Part of a small language model's weights: 9 layers, MLP 896 ReLU.
Each number is 500 + 40 x the weight over the matrix's rms, rounded and kept within 0 to 999. Layers, rows and columns count from 0. Numbers have three digits each.

# k: layer 4 attention key, 256x224, rms 0.088, rows 14-44, columns 0-223
# q: layer 4 attention query, 256x224, rms 0.0867, rows 15-45, columns 0-223
k14:552509440434445465526523482527533515531485454525446488428562577513510451505527493481509420513510625593569581593576508413543457411455564483494481549518522475506478508587533525461490512475452477556580566445466561522467424462498429470468469479521488427440542523573557495582456568442482441544444538502555455373474484559411479542497520453471551529470557560455497449411522497491574491442546544512584518462509513468496422509490534507434444436547557529495452530558425554489543526475426594505462458526543580507490426507430532515523613494569489546531463496480522514526469508464532548496511523474469455488476541589436440456442541506439537489564454465470416503442472583500497481543577
q15:488544438476525507528493492487515463476448481572478459522558521535474472491532490486508550520484513537455458472520411469534523465494497514505491487552512472462510460454509546511490432520503543552540467434410552510511466485525530534482572492437468440535558536503496590420507559562526479512490473497496500488511537434526476512489424477511510505482467509454483528501537463491502513534552455545539512485536435493475547446526451529457504404464533479495491537556550527456528545508514474485526495503540461490435540550480366520485426536478503428575493525510473473503496565533556465545463494472525495438511550493513498436542450561372530502454537471452480465549466510501489557529505
k15:511462514518512485506518471476477531526424495549532498473494496508458512488530535544498500537515466492474511478529503543534546525491521530463500462536473473493505463543442444462503449485503472401502504418489475428498496548459536529504564519497540464526472519516442571421500482602512482494463457481512474496517568459477544540486446499435467482473486475497555519420512459568447510485476506536425449582464483473565501489517448513508519471510535428496509474540523503475503485530448386497555505522435534431492582525474442517497508528507453440494577488526498541495498576553538486477486429504466554476513536470483544547489434538527498494518490499536573557485550491519493499462471
q16:590528560578489476431512484529543447473449448498471545447488497538464514405520507449571485439525486616530465465471487481514496453495500525441486554509480545471522520407546439425452514507541486457575473505503471540480481488456470557515500424496483466482485507495507491457479497485538439509477530494556507549525475540477491547441497434495535594492492504514467594494504547486545508509535468516441469541505490539484504481476474487516536505545541507433525535537500545534483465456483527464413536429519502502563448552491546521523454472514508475466503426469475485498441465496559511536594536523477448567490487540587518458510513468487537474551437490528507541419475483589514583528509
k16:469510528515539538422518512420506533439442462501548500540417501462523522384487485531454574550489419384351508488477564482472523491534475586481549531546493482516529542469469454495515507564497475429485479544489452443444517449421542521461539452527546491537486463447459525439496512528504479464511501535443577529477542504496483406513495470473503515536546556486466525495539476450499535529556468449437508589509465568489621516453475456566568528522462413537474504487512457455504526555513424540538492546439475477454519520573553494508449542437477519477506472514540494415490539477451473511504476484493489481535493434540542521588462492600514519464512477575528518527512401507541576502474
q17:490562535450546532511618510502494473512523458489581550445401494473579508513483515483540510461558482447572472573521552525443439510452412437428438593501544496504570484490601472505519528464489476518519548565574489485612491472500491575496537448538446458513510502506517466534522418491519453482525519443488479526484528502499533526502607513479542553521497481504465483495488512461428503490530487505550529498409524583495428547469537434421518562526465503497515523508466561530464479497476518503497505553515486492534437456483559458480499508536500595453440486520500490478553421423487471513534482522429478504483449495530544495444625480551557500478456491491538444522456482466488500463437
k17:521573432500503538480565513545564476536587501495521559496479519485516545534492508510512530521437467445587482455431532506491554503447425506492471437451482468542468486441519494557449602484470508523499532553518438481564554512527503533467538477514508523529432497459570424476495464505448531473547549578456442588517464495573502517523513497583475521536497454589373509594523558468457535483501524441520502408526432466482525457433567457540520574459465474475475538468571515530468498458577533502418491442509424561544484509563422497468424508504509461463484553563489479505499473451525398502495474567576502502493443492536580470427563401503511520541568510550489335478508484494519498488447
q18:509473457550513458481440499493536500525516526498417448424530506533495499535535529500542431536437497517418521502503459502560536465498544589490465463520476523445479514537484509524456489541522514490526487463486529542479542451563572460491512533458488497485548459505497583519541483491562565505475467432532458478465502463431535456531441490504496427515422574496493480496563515521570559545526459496547485506533443479561485482489495505508476464477511565534424504523517512501509465498487531515490554517618540514438523413483472513534511528463547443555511478524481509548546574474515485497504500474544513471474486463519474471515465486418520518475546499444500514525455556476465492519534
k18:511497507481454539485505485494506524512508544551520507518483546537517551449414486484432489476455498541467465488530533461492462507497467443496511484539512547508492479548541485446493433552470488490473515474492534448524458522527502458515484521533534475527494504468471547529541483488494521450497472489475514519494525483477522507539478526466452468492492499417523483504475458572445494524494495550491491628506497505520499476503467507534506555520512458549471474436527528479543463515471435474525501545455556479521603526475497476503531477509474497479506524504520518516474542558533513486422434464493531473488547419482520519489468550489528517468546435569516507505563552534490475512502
q19:444507446473505498557460509533517541492507589436526518548497469447539522553460468531436493492529553471565551525512539514497475525453535529500520453501549472522487528565430489543501497462475449491474484510583481458482555488499444486509451514571446493467457474524519449580469468456437515464543515522447494464490471501516545485524556498537484473488548498507517479512489514508491496434492458483509517455444554462456448491491520520582461539514477538502572513428471459526490524494478530498458482456532532499503487492485508484512576469465507563480509527500505504562460453472489511524547501524529450498482494529527505529494514462574492501518465547568453451507560523491520432515467
k19:534554498509473520526469544463464491527548491498458524481529505547477514509516531464570463478546533497571514540484513467506476466513516505505475526526550494470485508515513519495512492497489495547509526465481494519468482476519460492456486487502455510461536472534558432524502526479513462517509550484525474474519450535515507522503562425575523507489503506464504490506467497460517458494499530510556536358508540466528416468500511529491483495441530512504515500489480520534517538489509585512446518477558470542507415493455516528526490464491547545518461498464464471515541456465478504505502547533526456488512491553467486500534578515477505485511460561466464461488481536516515471511530
q20:487489436427468495473514520606553493477484596477575522530561492470583473459471467504457540464548513459637432576524530520438461485477535491480546460482535549574489436521470491493523549460451451495543525557570474508438481490483452585531448483566437459400435475571570428571508463490448455431581508566518519490505473552533479574481607426621453579501576471539463521530431559522531460463499484441554579381443518493388450526495532454463451485513520487449555533409513503507475575474546582497405453463483533496493467525528535494469546415520557581452529546452527560519462466487529567517494478541483435525516448541506494480420608465547505479592498493545432392501553523531529530467488
k20:515515532528500522531510538461485469504502503492471498455496478512504507520515530521539469547496524507511514495493528483513507453538476530529481520544513480489513502480502510499545500509483510525506479495470511527492508495499506509503504504504445536490514474506579493483476502541538480536479494465505492509499478504492495503496534396552493494470483513492506505467499491474489473473509501504574520357499517478540487474493467504465487454488539504522484517532453496501509530524490521514515501452532462530514442478528492532511467506494522498525503488509462471506540480438512521482509538512515454496506535518479510508542534500495499486516477556496519457480458477497493497510528
q21:521571523547530486476480491489516499508480431535491505506454457529479478486537579513535475524451438495487512461509492477541518470515564529567477507482473523482521538477542455452467450525530516408510444492474506607544439527514522531521588481501525481505524518495504542436553451523568518570433445455567505536512500474486490515544468467465434555445493527519497512447512508496484509560471531456490435505561470532509498507513450494514614517471475490473509437549534483443488472485501484505491523491536467471548521563496509493530508511495500415483494427542476453499472503499542540549500557460552507433487458489494537450460433457432538509487456468485554527463496445518514540462488
k21:473449531529528506473532458458483519546501509491479494565417535458532482469499518464482523505445475470430491505503532484471483572470505525495550503507457527492531494504476472490476475514525548507474465493529491471463522508456523507482498537464584487600486499408479562492509468587467493510508482493472507504512568492529467479471509538467487498558497491517494496523469424529460486519521455425510471634511487551504574483466495524563565498512521516476541467511452476485505485534489439533563543520447486473466571528516502447447478512427409467550507458511526510407503535472457543518467475523473510514554548492534529523554463493570473510461554432535556543519523454511587536457488
q22:521449518499537541516494457521523493429456536541567509494471459413504466491531510507469512457508426430525487447550495510531558507472514473462452490548547496590520474440436532526503549552458479502495494499493499505537482458525509530500542496494534510514487507532519506491530470564532494466474502491482537481574550497547507493516513508520434532522509503537484484502533487477471457481532504482487493461504510498438530530551494524441498473434491476466516512479505462509523502516522500505484435564513401435509521484477462514424475521496535408477413493513452512514436539501519579446500457505515544475534483451478520503417466503419531491500499452517530478489496456439522523494520
k22:517513545559529499519493486472445496555489525536459427494470458498537474558514582447582500536418457503506498500499479495528470596521455521487462431493437523473569461500482488523497511493460528505456500408475513501504527528457560552507549477487521534542507546412532655494499439623561527576506544494561510482498493498533489589402497515473577467467481482480469482455475397466480482459535511423529464507427500512620444477554484478406563436555564504449546481562437517483484500548449465544579513431512516415481563531475475480449449522497405530566505499501437502487545533442569478488505561523440475511603569498438495484546486517476479516480486495481592483513435423454514505481445
q23:543549485588523543443504476529516462497520481507502514448462541480536500445523580453558479466505414455516483525468500489486480438457481544512436564455550534542542511511533483400482494509553489511501579528553503564569472487589545484550508482535495566487526459550585485524559426451490490460498497439533462520461500479418595514583484416521450490546424534530530496479538518517551490482486449451601479475462481529520437551465493402421533513481493532495504516498473503517519408493437551535482473518596526503609448417503596429509508526506554415440517453511499493504544459464508522424525457464413556510479415431501546447442566492452573512502432504455566478484416503449384449438457
k23:476536538545548515540479515529441517500601556504521482541432488506565602550450535527402518514425429478515463450427493529434459543472399493453447459448437527505519443440515492519443505526470484506449494552485501490557526520542503506488536497524562536613444555420550512519475413521479559482519497452460488538472448513503447474500568587523545473494455502526410490643453419534397563540519482482525571462547531477593534500454551491536569577536437575563509452464517516514424465478593508465509566481497466531474584436505507527441439493512511481462477575464496474467482499423491400552502494518575519488463490463548508462517576437500449541436644471481590400501509498459563453451395
q24:512482553499520470500523468487475527549502466456375461515553491504473464515448555523475473500469538469474420512501552496447500608486464471539505539414503516499550476564509540478492528490483519493471563459425526405568472456460531473422455486434512548505469449426452465464494537503532547519494531515451532510520558625474522423491541519483540473479471489538564481560504460501559465515484467452437505541497511478525559518525607551471446570533485483610500478416520495431409471515502466521511530531459546480457532469451544565502477513577485524528498461531483543475484484474418511409456526437473462524537528528472462498484511502615475486495446513490501519574488445533493487511488
k24:478482500469507520534429532500499506441531467525478577445545510499441529503540444517411482526467569567439547453491541465506517467499464529514522536530501495501467578447510502476460585467519397482508508531504524518591541479578483447538463524463519517479455562555460487594459533336507494481446454480493517489469472486493510437527468520484524487507453511493519543510535522458539526538502518529427466642448517513499499513539499442490464496568473495483495484464565500484429478475591490457488488462498521556504468488545514503485449467588535465452465559456574498524451447494568531503506435467587514532457518446485495547489482487477516523566464484503507568542484565528479478550532
q25:500504474489492489461462502504503498521534568575491491554502480513548480529484505444503480433494558543542518516555503554556508465489572481486442444538553467525467517495437541543494464524453513504508489494517547522507484465579459592471521513515474492427506552574548506506505489514542479498538486527509522484521501438491505536441528459495467551487512479415407479444469550452491542518536489478576539442515476504456510487491521532499477433432503483494465485539446517476534577478489551550472455530591466495487500505468441502493534505463530437522467498494449492534471552504527510544555506425557509428484484502513531519462427515440498488502473499542504458498522589479496511538527
k25:538481491535453457506525449444471513543424563515467493486462448486551493522503593500540422521492505501527459581518490484513468516476501545482547481575499494508493524549497421454543485525524543532479506407492429541527485489485523555486419479527498511434561443461556598464507479617537460493506499483564438479507558505521524547463523498479516527480497538451495479417477397525464448477512500522567496426451536507573467452543475513512505443452548482525486490541437535456516498527441537539525480496523470420490549549491495539487533415490449477579524494489477487462549533541511508483456497555449482502547534500450509515498473543494490494479495504516533518482511476507572472509514
q26:525477465535471556474450498514562461534547461516461516529404543444510537475467498443505469514518395478515426506527541498482448476509521495475522529445487512489555452479548495395501454535489517507513486579483449568533555489481571443521471544553530525469501534559522489528506419442473503526515475496451530553494469516455520507556522448475520477552451481546555509474617534500467477519497513575548497461476540562432497592449514418462521464564498475463476498502489513494454463531471581528510579537540585488545411442518609418512480522489534506488504503472592472486554449487527455494490461510419478567481440443518559507517615505515492477507472446494532514424485509459433447519499
k26:420502559508504495561485465507463473538488569490485531513448427495583525515461534529486516465495450466531486431466483556482506551487336448496440468459480485606500483499520513530500589459506522553498436526514462519617515488481543527499509518515479573582534473405515497520538421487564587514539501485427515524493492472577478469485498587567473445511463424521496537637463475443471494538493417433516550493454521514560569494404507530531533541533441507505522495474559466489437411501514503505490528511524449457482556440507525492465391443503528478496493517507470506475569498469492446560523509520569512472511437463481510477489544470535507541446570501546558437565496371491525520507388
q27:453478420521528469481485557501523477507522592522528463500491476592492482513470496496501486520510504547521514481494504524511484399478551562513502438540439497487477491523464388526455524529485523543498444558563503538511520487523535490570546517589471504394562471585592532536487505509457513495494429376542426503501495516503542544556468465545493498486520536466474468493559542505419551551497527507585458436492476501493432478395470476574470437454574475493484500520461536527479549458430566496464575447582559489485479476500500438579541475441528505517554480436520511496510498461566498491568459475533524462459502489515528550520520498478506518508524499455453432490465536488443438548497
k27:545484539532431543530506473471460477498456567507477453515463485502560526536493489480503542470468507513557421514557506498464503496417409485430487487530484521537492514530515530458510466540455573579501470424481486459592450466448543537458500563525508472515554507455536547494494440528521490479548480513502485560484554479559452536438516526519494434512508444460509462515415422529449471522567468543556486443482466498563491479428528555520486492406520442515499474519483534505565515587423503537519522548516466470473537487471452572494455465455411508558544471454443496443504568521491526524439399543484523485531527464468483538565511503503485480483595465504546476487522481491584467537486
q28:531496535569529533572480514476504472580539452527520514500514509456454555412488507474421495503501529453496467546477499357460524507471571570498509532471495559507535557469481519500539503510508455467523497456531443507438586507453486421503461496440521509555496420493448484586497495491529516485482515442530538513544496543517506448565498512520486452480478589587579567496506500529524491464418482493421444508493617499524498517507454518522556513540446582523526535536553464551449433531507557507461507449429477467524484516501538541510495490489450470472566466489587488483503479494478471502441478526446451507524560580548490484506510530542478467506476537515479524504474492510532557480526
k28:417540472473536549513451553512478495498472449499461515502507565493482508454504445470428511525455520456360526486538506465459510456568503505514439469535497492518518491478469545537522528507486461489549474493477572388475535432470467446480526507406456503615478520514526492508471497384539535544482557540423532467499477535481493433528523494549507495484532483504543539569504570415486543575476525462424542484509523460519557542514488451525583525525430547548519456492534508541468471506499531458489529562479475617532480479550525482523488564504534556479478534464481487485467472455423490507565544484571458473515520454536500467518547520566489483546462499487493549476507503406452532469456
q29:497463478491470416446480468474470555558562528496457489498564502535466501459497479487466457553559560576521543576457477443480457471471495555576509438507497502406544566626493486455512478460485477536546501490502551556522508430505490462436470582538471463424503460528542489529522552405452515493550432489516468485430492486431464462481506514477553477486551519445428487552462497530602483465543494470535494503511572471504537453489496494532510521545492575512511475503517536485476534430443506504473484457567534536442470498469549515582500503488494584557543514478500507519534503489503456485472473507493447548473534487500504471508493519567508479548551465492478513506464513523512461540513
k29:525517482558456543534512522496505479525459556545479466537540490522509544475484498556452513439487535495445502462599515523467521502528462471473530535532539513553474556455517522428463429506459468535549463462503535449523430473504534425478497534517546482521614449508511493480510511465527468470506375437471466539526531449457489494520466495461480473546458544495502503440496511534490469491492452539535520468507489531517508479460476501525454540408459504581388484493511523491528486598522502524544513524454454541481474497529563539517482457466509470563488535491515448501460537528549501458458422567564515445495577463532569541486466514471507477490530463515533469502533543552513468493482
q30:575518510523481533474534516507490508492468363463446446516434450417491522504451564533599490449477499410482494532504499529508531511536465487452485526449536512558443504469560536462486476490521574411488544497495495498543495486504489507488514442458525514589403530452452466460511427458532583541462563544521529538514459517499525498553474518506467532519489443541604559495498521505535517538497498473451479530541480538541512607538532455496540532515487470558499505493467469499475429569528480497521509570465542467549484478495502473499542553479522494420490407512460468565463468486486492538533550478453529581496424458568509466505494478568501490464405590524535554514484455498438538467475
k30:442582503456482529489502502513506489463545532451477543455448500447458519500497466473427498495482420461489511470387536456503468500514520519541490520463480557483490510485505456518527546491542471503414490599496462575459584504514498506516449501463478529519472535485443437572466515492416514491504563506468495507450439471527496426553576484548554493518524496520489493654534501475516516558476536500524564566507562508434543491517515474535577523520457595437576489461546467490456528481588478413498503456518476543507507521511483518489511461540524503455447528472525499463510434475412529543528551424470506537477486530514446425481525487529505592477527536546512510533506506490498496513496
q31:437486420514524526472487499499501448494511537497479445465452555543473520505508428473520568494433461530530493396508451534514494434513527494496487517537478398454512493491448548494463520511513504524482448492513515491435429483448506496533465446523435528442531540550532508502493585543484464517492556475520484505489498512485549546430471476559539465515516531520505536483526499415433494528543493478531507421452426501507553502483458522491417519523544493435469545479469522554464513495551533450517519486576518563423454546489479437529472453526547449591453521528508474437537519548534540459496506494516506515516502529484487494554571524421611543490545511524456397566521570564470492536541
k31:502479534526461534518478519505407517452450522510534487519488439521489488477506537484551505445495458489527478459486449484495466509510373492476491500539514491505490427496473448449527532475494528515456513479595487497541495509448559529481574477533495513487475551410563549492514488531520477546457475479508500584488563514542449579434417458562500518454510466400531488459424448520484439468539551498515462397442463529616463490505514510507482456573503406483474523544474544513494457529452447565500501470514487499446567498467467529490419527525482462503530467493475478542523500562564445541563479532427495484514489449504536495600512547527520473498487498504504449532473431486553475551496
q32:466513492499493403485493515474465518552528512438446502482498576500440493474439462412480446473500613547509585532507464490566555483511503520530457539538500489487422580449462544506439468526487484470491523502483492584434511375450465530517482558476530513537502504496469471516475493487504506480501546487513422468565464437467548536425435516474518569540528557593520463427518496505480556440463594471541496527531477491482419497570532563562460433577507505513405491527508501464492541508487502521498503542561501521553547590538485528492509508482482470558425528439516420478602527511493496497494517532518545467509562561557411560532413534395429477498497508558412555465484576512537614544602
k32:489460566434466496485464518472492576547485484460488487580524496504472511540575501502531505496473493559441561506487487510445466515528419531562480470578577478440517466469468444498590478472476544545507484513514507465535472570481504542513456438491494569514552496409448531493529516514547532506514429530509553545471488440457511491454513575429520472454511458489467594488476511489483475479452502513461478586565546583522539503595514516470484469423451465437552550486537508499483456522411428492512513454469495436439496558449471475500507488482477489557495496487522489460456536518447434524506525491498431514576505523490541437562473539524450514524503522460562598441444426492477501558563
q33:561471439609484576554492502522460476484528494524524491552456480478524487527529526570515474509427506459521431497500464507506463507528529480442527469529552484479487485527527504492486489540472586584417484441498512521502516574553552431513526433466473531500514560481478526507500491490457528517528504496478523523472563511526490531547445482483451454457420439484525482491517467554485508607557489562476458506503458537530548498458469469511511497446479527509527460480477504532541529526503467511558460503518439463515546454482474462491410539477450442526524468564426443501439557501575521513513477512507544502517538413450481455503559468508499577503523548467583499501487491448473411487466
k33:547503543479502515413507470535532571516506486497564508452488488449449540456449509476510546477494530535595534503478499508488552506514518483546504531408506526459457507482459491525498519512485489408527465517501472509451460537505489504504475529513558519523504538575498462511515498491420503542511491461509558529453503491496494503492472434494443566485522524507524512520463506495522535486509535467530532460517525489453506517444544491491525444575528529464543504477444460422489539535493511476480470531474457526506491440518560482464566504530535523443438555542513564512481463495508529526531511500495537508460490520514537484459487489512436518495529490579458510449525558504538472482523
q34:530478431592451536531499605412435442476506510553452467552472443483539580529509452622502456536473528446458503518502431465530505509569507493471505477543481441521536521455480539491480442578548562577438499382516567537554545512519608472525493462401403563538541486449485560557487496442479541516528514433524468496512549460561431499515434523482569446465427488433540468513574455526483479584521516613484445524533445548551468480517425520513482432443528497523432543489467515534515514541475513476551481482590471495518558490451485492517457534445466437601541471507427411546526526465566483525511492398514547468483570439500438499527490514526439607464530582420531486540445524461431437540464
k34:442474550462564554385596444537488624491547489470544471521504514428388486454497439401480516452539461522511506432471427499432512563469485521577495471445539448439479464485469528484537539576529477456496536517506455479481477569465473491598510463543595488512529508514446439490588509476489542447530455519464631576492431478492510458555492573473482456437538483503447488440464473480489429442521499492468466531582535494513575506547613488472518507520466523422573487496546449456498522549475461489442465586469502459444450492522540484513543510515489516479523469500570553470465473597453460463454529577508573520531458508457551542555518508534526517461565475553473567413541463528443438586465
q35:495499439605498498532492545412447436565490534536367472497485469527484494458491527526502410499429533524472537491511506489541452483521511551545437489565544488542530615468488533487448477544535541531446455393512504560526589480509514391572465516405458582551557461453529527512399453446503539523466507477467455523551523461524497404515419540491527449531464518473561504451562479516525512555491499496474447514545483535560518439588441513483500455490499505537393464549448493469492453568497495489524486461564502514561573535472499495556495539454457407580509511481454404475604526470511436549506436414565570434495580410478443538525477531500465582489506543465525519528465497458478484567517
k35:478509495446533482510528443458455556464481557490563545491510501523459447541485536470472531539517432480444533488462529511498446553454495454510504489535448490532516426494494483492510485528493513528447548444491555457500505559477557549522491499503572543547534489405415507447535500604526491543510452527451574557506539490494479477491508638429504437470461492490468522458424481486466413505477490570452423599519497502531488515593494538517560520417488448474544483505555495461547506561461397502516541540397450396414548577516444507497450482509434486492564456508550517490475519502453494490483540510520512533558488482395511554542495466514495516471505486511576655497513421517471464565415
q36:522523611443535467477555407595600533481547517497595561472477510458487443484518497410511532508513472512591521499486548511516544433432495489494521495420465541474471498531488469539508559485461433481513514554525437497488447520511411539457494520572529428503507507569542428510557518500521433478509500507487521489480474504460549541481576505518481529523561470540436556507416540480501506396509482466496520474464549433463503521437554526508464599494494530473600537487547474509533497418532531506432525541481502515493462502570489549498487445552536556429474482482521600483444479508399579514475497607481488500556474606493578481411504482473522388517493422526507498430543535529616572425529
k36:544523476545494496504468508514516452531531403538456478497458541515569528428480509537465484503486552509487442521541501472461523456558518494450573506522502511456499526450559538522479489506508498510525460554461498512484489395497468474453488533477447482471461501546536499539454491456456469466498573491521437489472487533473493529535506422530486610488519568561550472487557518543508524521491546461544572442468546509433550477456500503507484506554530456522464464521434537514436471504545560543514509427579555609555499471533520529465477505468500550502384535437472419492515490468596478575510464468480431477470531512601450454458542537465483472524458527479455385494461530455538548453548
q37:473465431574517473521471521451469463547507474520487405489488470515542525563553496554478485512497551472413469532534407525453475490528536515511476499555572521483529480517516507537467478531570487556529481436500584533566503498458603472469544511425399508525491507473476572495496469500470529520488481431511476489477521477487490485549433523470474483476440562458514437553592403469561491610480503560568452496525452540556509518520463423487540487480479509506468478527479497546481508579479450495576509494525498486428536456421484500513487571486489497518513512518463450481529553480531474456508543414506442529510487422480523478545503542502490574435539530466499483587422439456465434513497
k37:469527447478509557533535466556508472530508571491497551497527472464494485555482486464488446530485505544538517502485511495506506558416574483502451475475481468500543462555489492474507514478510462510508530449506569449519558563518528517495458540534564541549477481485440479519543466494542504539513427447500491528569518501487478531452511561482487436520469421492478484505453485448417485493510474560476451557516460495561449465570535444478531492436479555453506510449546528538559499536456464465447498485405488453472523532439458460493469507533466500492580481529516521498495504526425480459471526527539528508515508500432557566486508481470503498486517465513520563476557478482455401512365
q38:521559557461525532486568522587542537446511496495623575525509524439477494515517523466546547551474426506572459518444529482470553498484505446434501516419432543498476431515560474496494541446453535461520519542523439406488463555471484526447475476573547464479501530544544433447531513551499458468533526543503526474502468571509521527461557501559463525505515483500517548490452513543398476428470483510438493481467531438465528547449588497538512555441552499443559516443495454513554510464595513514463505503415525487503452520557540534436496490494491543428524466539495541465471472521466603524450497578455514521527512537539548477388518433482518417518469494546507481425541521511550520422497
k38:513492517493532483468467515554540517514526433447446470494500511497511539478503459489516504469498522535503502558507449491490504459552463513540507478449509492475455523460492519548471529483518498474492483576466480541481501479533458438498481485499439491454521527560596487557480493462495503489515589525506508456475453534445517493537504430554531536461561549584508485512497572472578579478533557461555539398533495496464509470499546512451422511560508531479491517524464501495429484473554625514502491470556501585557438440549556462550471497541540527493452550432475457501530473479496513509511509496485470526483474542560439462541524503435459482525476546500406401459457565508469553452557
q39:502516464598528508489455429417543508549528475550422458516459414515511489459520504517511538415431480490464505550529466519487399444482482489546503577518514483547499533454487556396463494511594537467514409468477462515541487506474551438553502436401484522527499493463445570473477533485547562557477507447504563546528518422478433516517424507492479490516525524485581531528535495453553545565477466554490546521524476587526564519512464441452501463549488443556462474536538439414504480548511487545512506506519507452522460468419503531509506516501515369579434494527471423421494527500458433473520498421519506526506475483444464505503502584516496533485472486516505497501452464542466497559537
k39:501476513480534477532513487487447514511513531527476454442475520536467480533483584526478473542518453483461518450505493518504515535461539503527530477509429552552576450517563467482512485461524507509491524500550566522544566508510500528535466598491529507557464486458470532432535494574556487572434449450528480523498529474496506491482560559447495499502423478489495510533484449499453497529449483506525486578470535498502515507552455482534565465453509504450545512454553521518496443453466409492529546531465535436459548533516471483481465486488494470465493504496528524497493484492500553452536508484517486447531532446495557547461482476542477539447483473491573547541539461478456502499431
q40:533533525456514523496545506551520518422496428512575550498494532533475543506515457493502581506516380558511417495489468460470519535474426480454482511398459559493587411466543519491559481451447519553533557514463546472536455521535566498403546477501486519521518532493529485473571547491449448515522505496474544545407539466446483504510548527457443466542441464509431562499527484508452439483478532587523472519465506479430506541463498520501542506407467575408499559473554552515575541520488471548569472514463487441444454512552494518404436516490525529485570518526503552489475477528535547475401490555446464528491468535526600488453510523441530505500566473496546507451457520494503541443549
k40:476505506526517492507543525536575508559520481540520546541521500466516472534480497482447463470561591485570522523538426562524546487478516508516466417456577406463523467509411489518486511447568446466544465454446484482512523561515482497472559444558549458541497542545538541496486466530484444463517485514541470526554477494515555555392493468540463508505553498590477535432513540477503544487484463458501450453519505483465479438457543502409458503438478512467460524525536499471421535454501555489463428462476445503507495475524484548540480513465532472538549455484507459481550535554610422496472522490531488446521555546506520512431514568474523439508547471459463424464485543481466578478538
q41:527600450475520514532517553474529453413433414523523516506471509568552581459466455523515521531565421499470495519569458412504457562487403480457477512429531537506546457448556549448538465366541448549575532519499507507544451522510561452493447524474466430584542495441446568457512528472512460542474515572515519499455519421525386500523585472436498481597455486463435533522460523448565449512492518549551555536518537553447438525480422385413617459501494512512455621492578513566518507536489478464524525499451462505424457503555529423477510487477540515419452621500537523475518510466534412511454489489448419546449418604533576532550521551478477530557459476528576500502406531438466520587452
k41:436539447528602512509631493459540507582522526556484554445505482488510451464494579419488505554567474439586594480518490545513621487429595546644464497470546475497531467545432467493480482529584458459511599425448498445453584620496455555452547528580531473524433439542504448480526574589500452456503449487466443516547506429501624477453442480515488494519475417558409492493632542512465534453383456538438450476490548432486524453504480448511542515470447527474543477527572533508522505440488488523411453551501512485510535574459504533511538502412494428547571474597473581483509494562450412415450568497533523460466543510433550572411418506539551546463555431501485494567554463496470500451472
q42:427453585409498496452533502535499537478522501472541570471469487478520479497418440486465573527512505522543473495567569535486499526468514472525501447507535467541510419506435523530525559505433493487435589519522486466397481509525440505473457528554520454461460439500501463533469539490477467458538518541486567481485523538526488450473623516528511524509527470563455439520438469471512477426476507439462561482447553455481515514471528589508468501506508527505517552397492491475533549461483465472488448532458508505483452483523512548516504423546448522492508548427519605475484497505418547384414481526471468522521463555504518545503502489574523470547510476564506505532560531513561539484493
k42:427496468492477459457431571514544479494534437528441553504561559530523514442527475506539461442491514523557493565481509462497489439513495548529486523490553444502489557505487489498443514464510457490537553515454471564512434408486479485483488461560449423406525528593623488564494520429522457469497512514544487476508443529450557513510502369535546544458540557523496486438585591480596519471543523442579504404499497491493468478382489511455441508579488484541425533567481524524491563494494615522464452483573541565524421449538535497549511481520576548511473515471516464528455472483576465520543504502496459495507516541531489458456545502415516455534439526503423426514450593511491512507570
q43:521530545488519525507537500577556515478448506509544521498495593537529497495471482463530536524494417562539443500519549510465535499484450429447468515492458505482522422539566522486478566453457449514481546603501506503516474475499524529447473511593533483432489487537508471514517541523562505446560419502475542485498479539467508506486590476492478460560443446519466480518424536488440446453469475513495551497518490502436497563452557472536502564466518550461526554489497487556561487431487503440475510513473520513515454449591566539524453477524466583454549519468541544546397467490475539467418494588444477538473495542578550508517558499478502452542527465499529504425538541509489518463490
k43:490512504517544480504508516462518486487518467493498536516557484489484498506515473473523503469530537470498485551531479491489491463551451514515504479450543473521482552448498511530488523512520512447524495521478495507521461472533499469551502493509480474499544501587517506527505521472533490518513530468508514505519492535516508450518495476530523524484485495537482521485532573446549494453492495485478504445474517479438469506464517498443477484495458458514479497525479505512496538471547543487472465487539487496525463471533509461525480517471577515493497511490535499523461496513559481502510526531510472483511478475512487513519531512457545474531502509488418473540471517501498530514523
q44:533529481541517511504461473472517434462404481542463458510485537614457496455524511496597485532472437543458470477516456481503517457485477440466425520536461505471544488471537552451471506413493470523576442485510501515520431485447523537517533456441436413563482490514463523463505546548560493543440464499564509551547445459493435588483517461506467494528485570488509545520497559439527491577461499536515540530549505595537490530490441476490580511518503461456446522563564508581578489509514484440476592480495544517433431537508503517552413508465484496500465529568455493548454477494480491541523528514469445550431491523556561490543532527449549453504435485525536534493441521534498573517489
k44:486471510478602522462569475415461469498459499493447466521507461482464492462434504538483508574536451412448530462516518501494598507473546537512521490509446510540528524465502477486498498578518514416440511524477519443454595496451495499489542560529509550511462469496512506473476504531515452531505491497517512501533613472541530471516450538486482519515477483478476452543503521507504512486479479481432432557452471505474578483562491511531512489477509429534519454447548482490463471517466434531551446537469505495464569559552476438518480555475502447507585495498541490488504486520492494455506468506538566446521516406560565614540416519631486555481470481483525516588569405525461485488434
q45:534543533552475467411467463514499447485459442468494493457448496504449456457493524539591514462509450500488478547488445538521463438503502530484473511502508540445522512449557465445498480495558531476544446540548488544579466487468522538517556461484458457493503525532507483427536487421493455499492496514548541522495469524439433547496477476487504529514518499482503560501459562504513531548483463515494485503541510564521482548452460452537559541519522515443509528525516508526516473444478526485488564436521588513467437540492578515564497505487526509440524412477505525527480447478565508537580531515425488582473450521570508499531522468486562492492486558541500487457449485594443554510456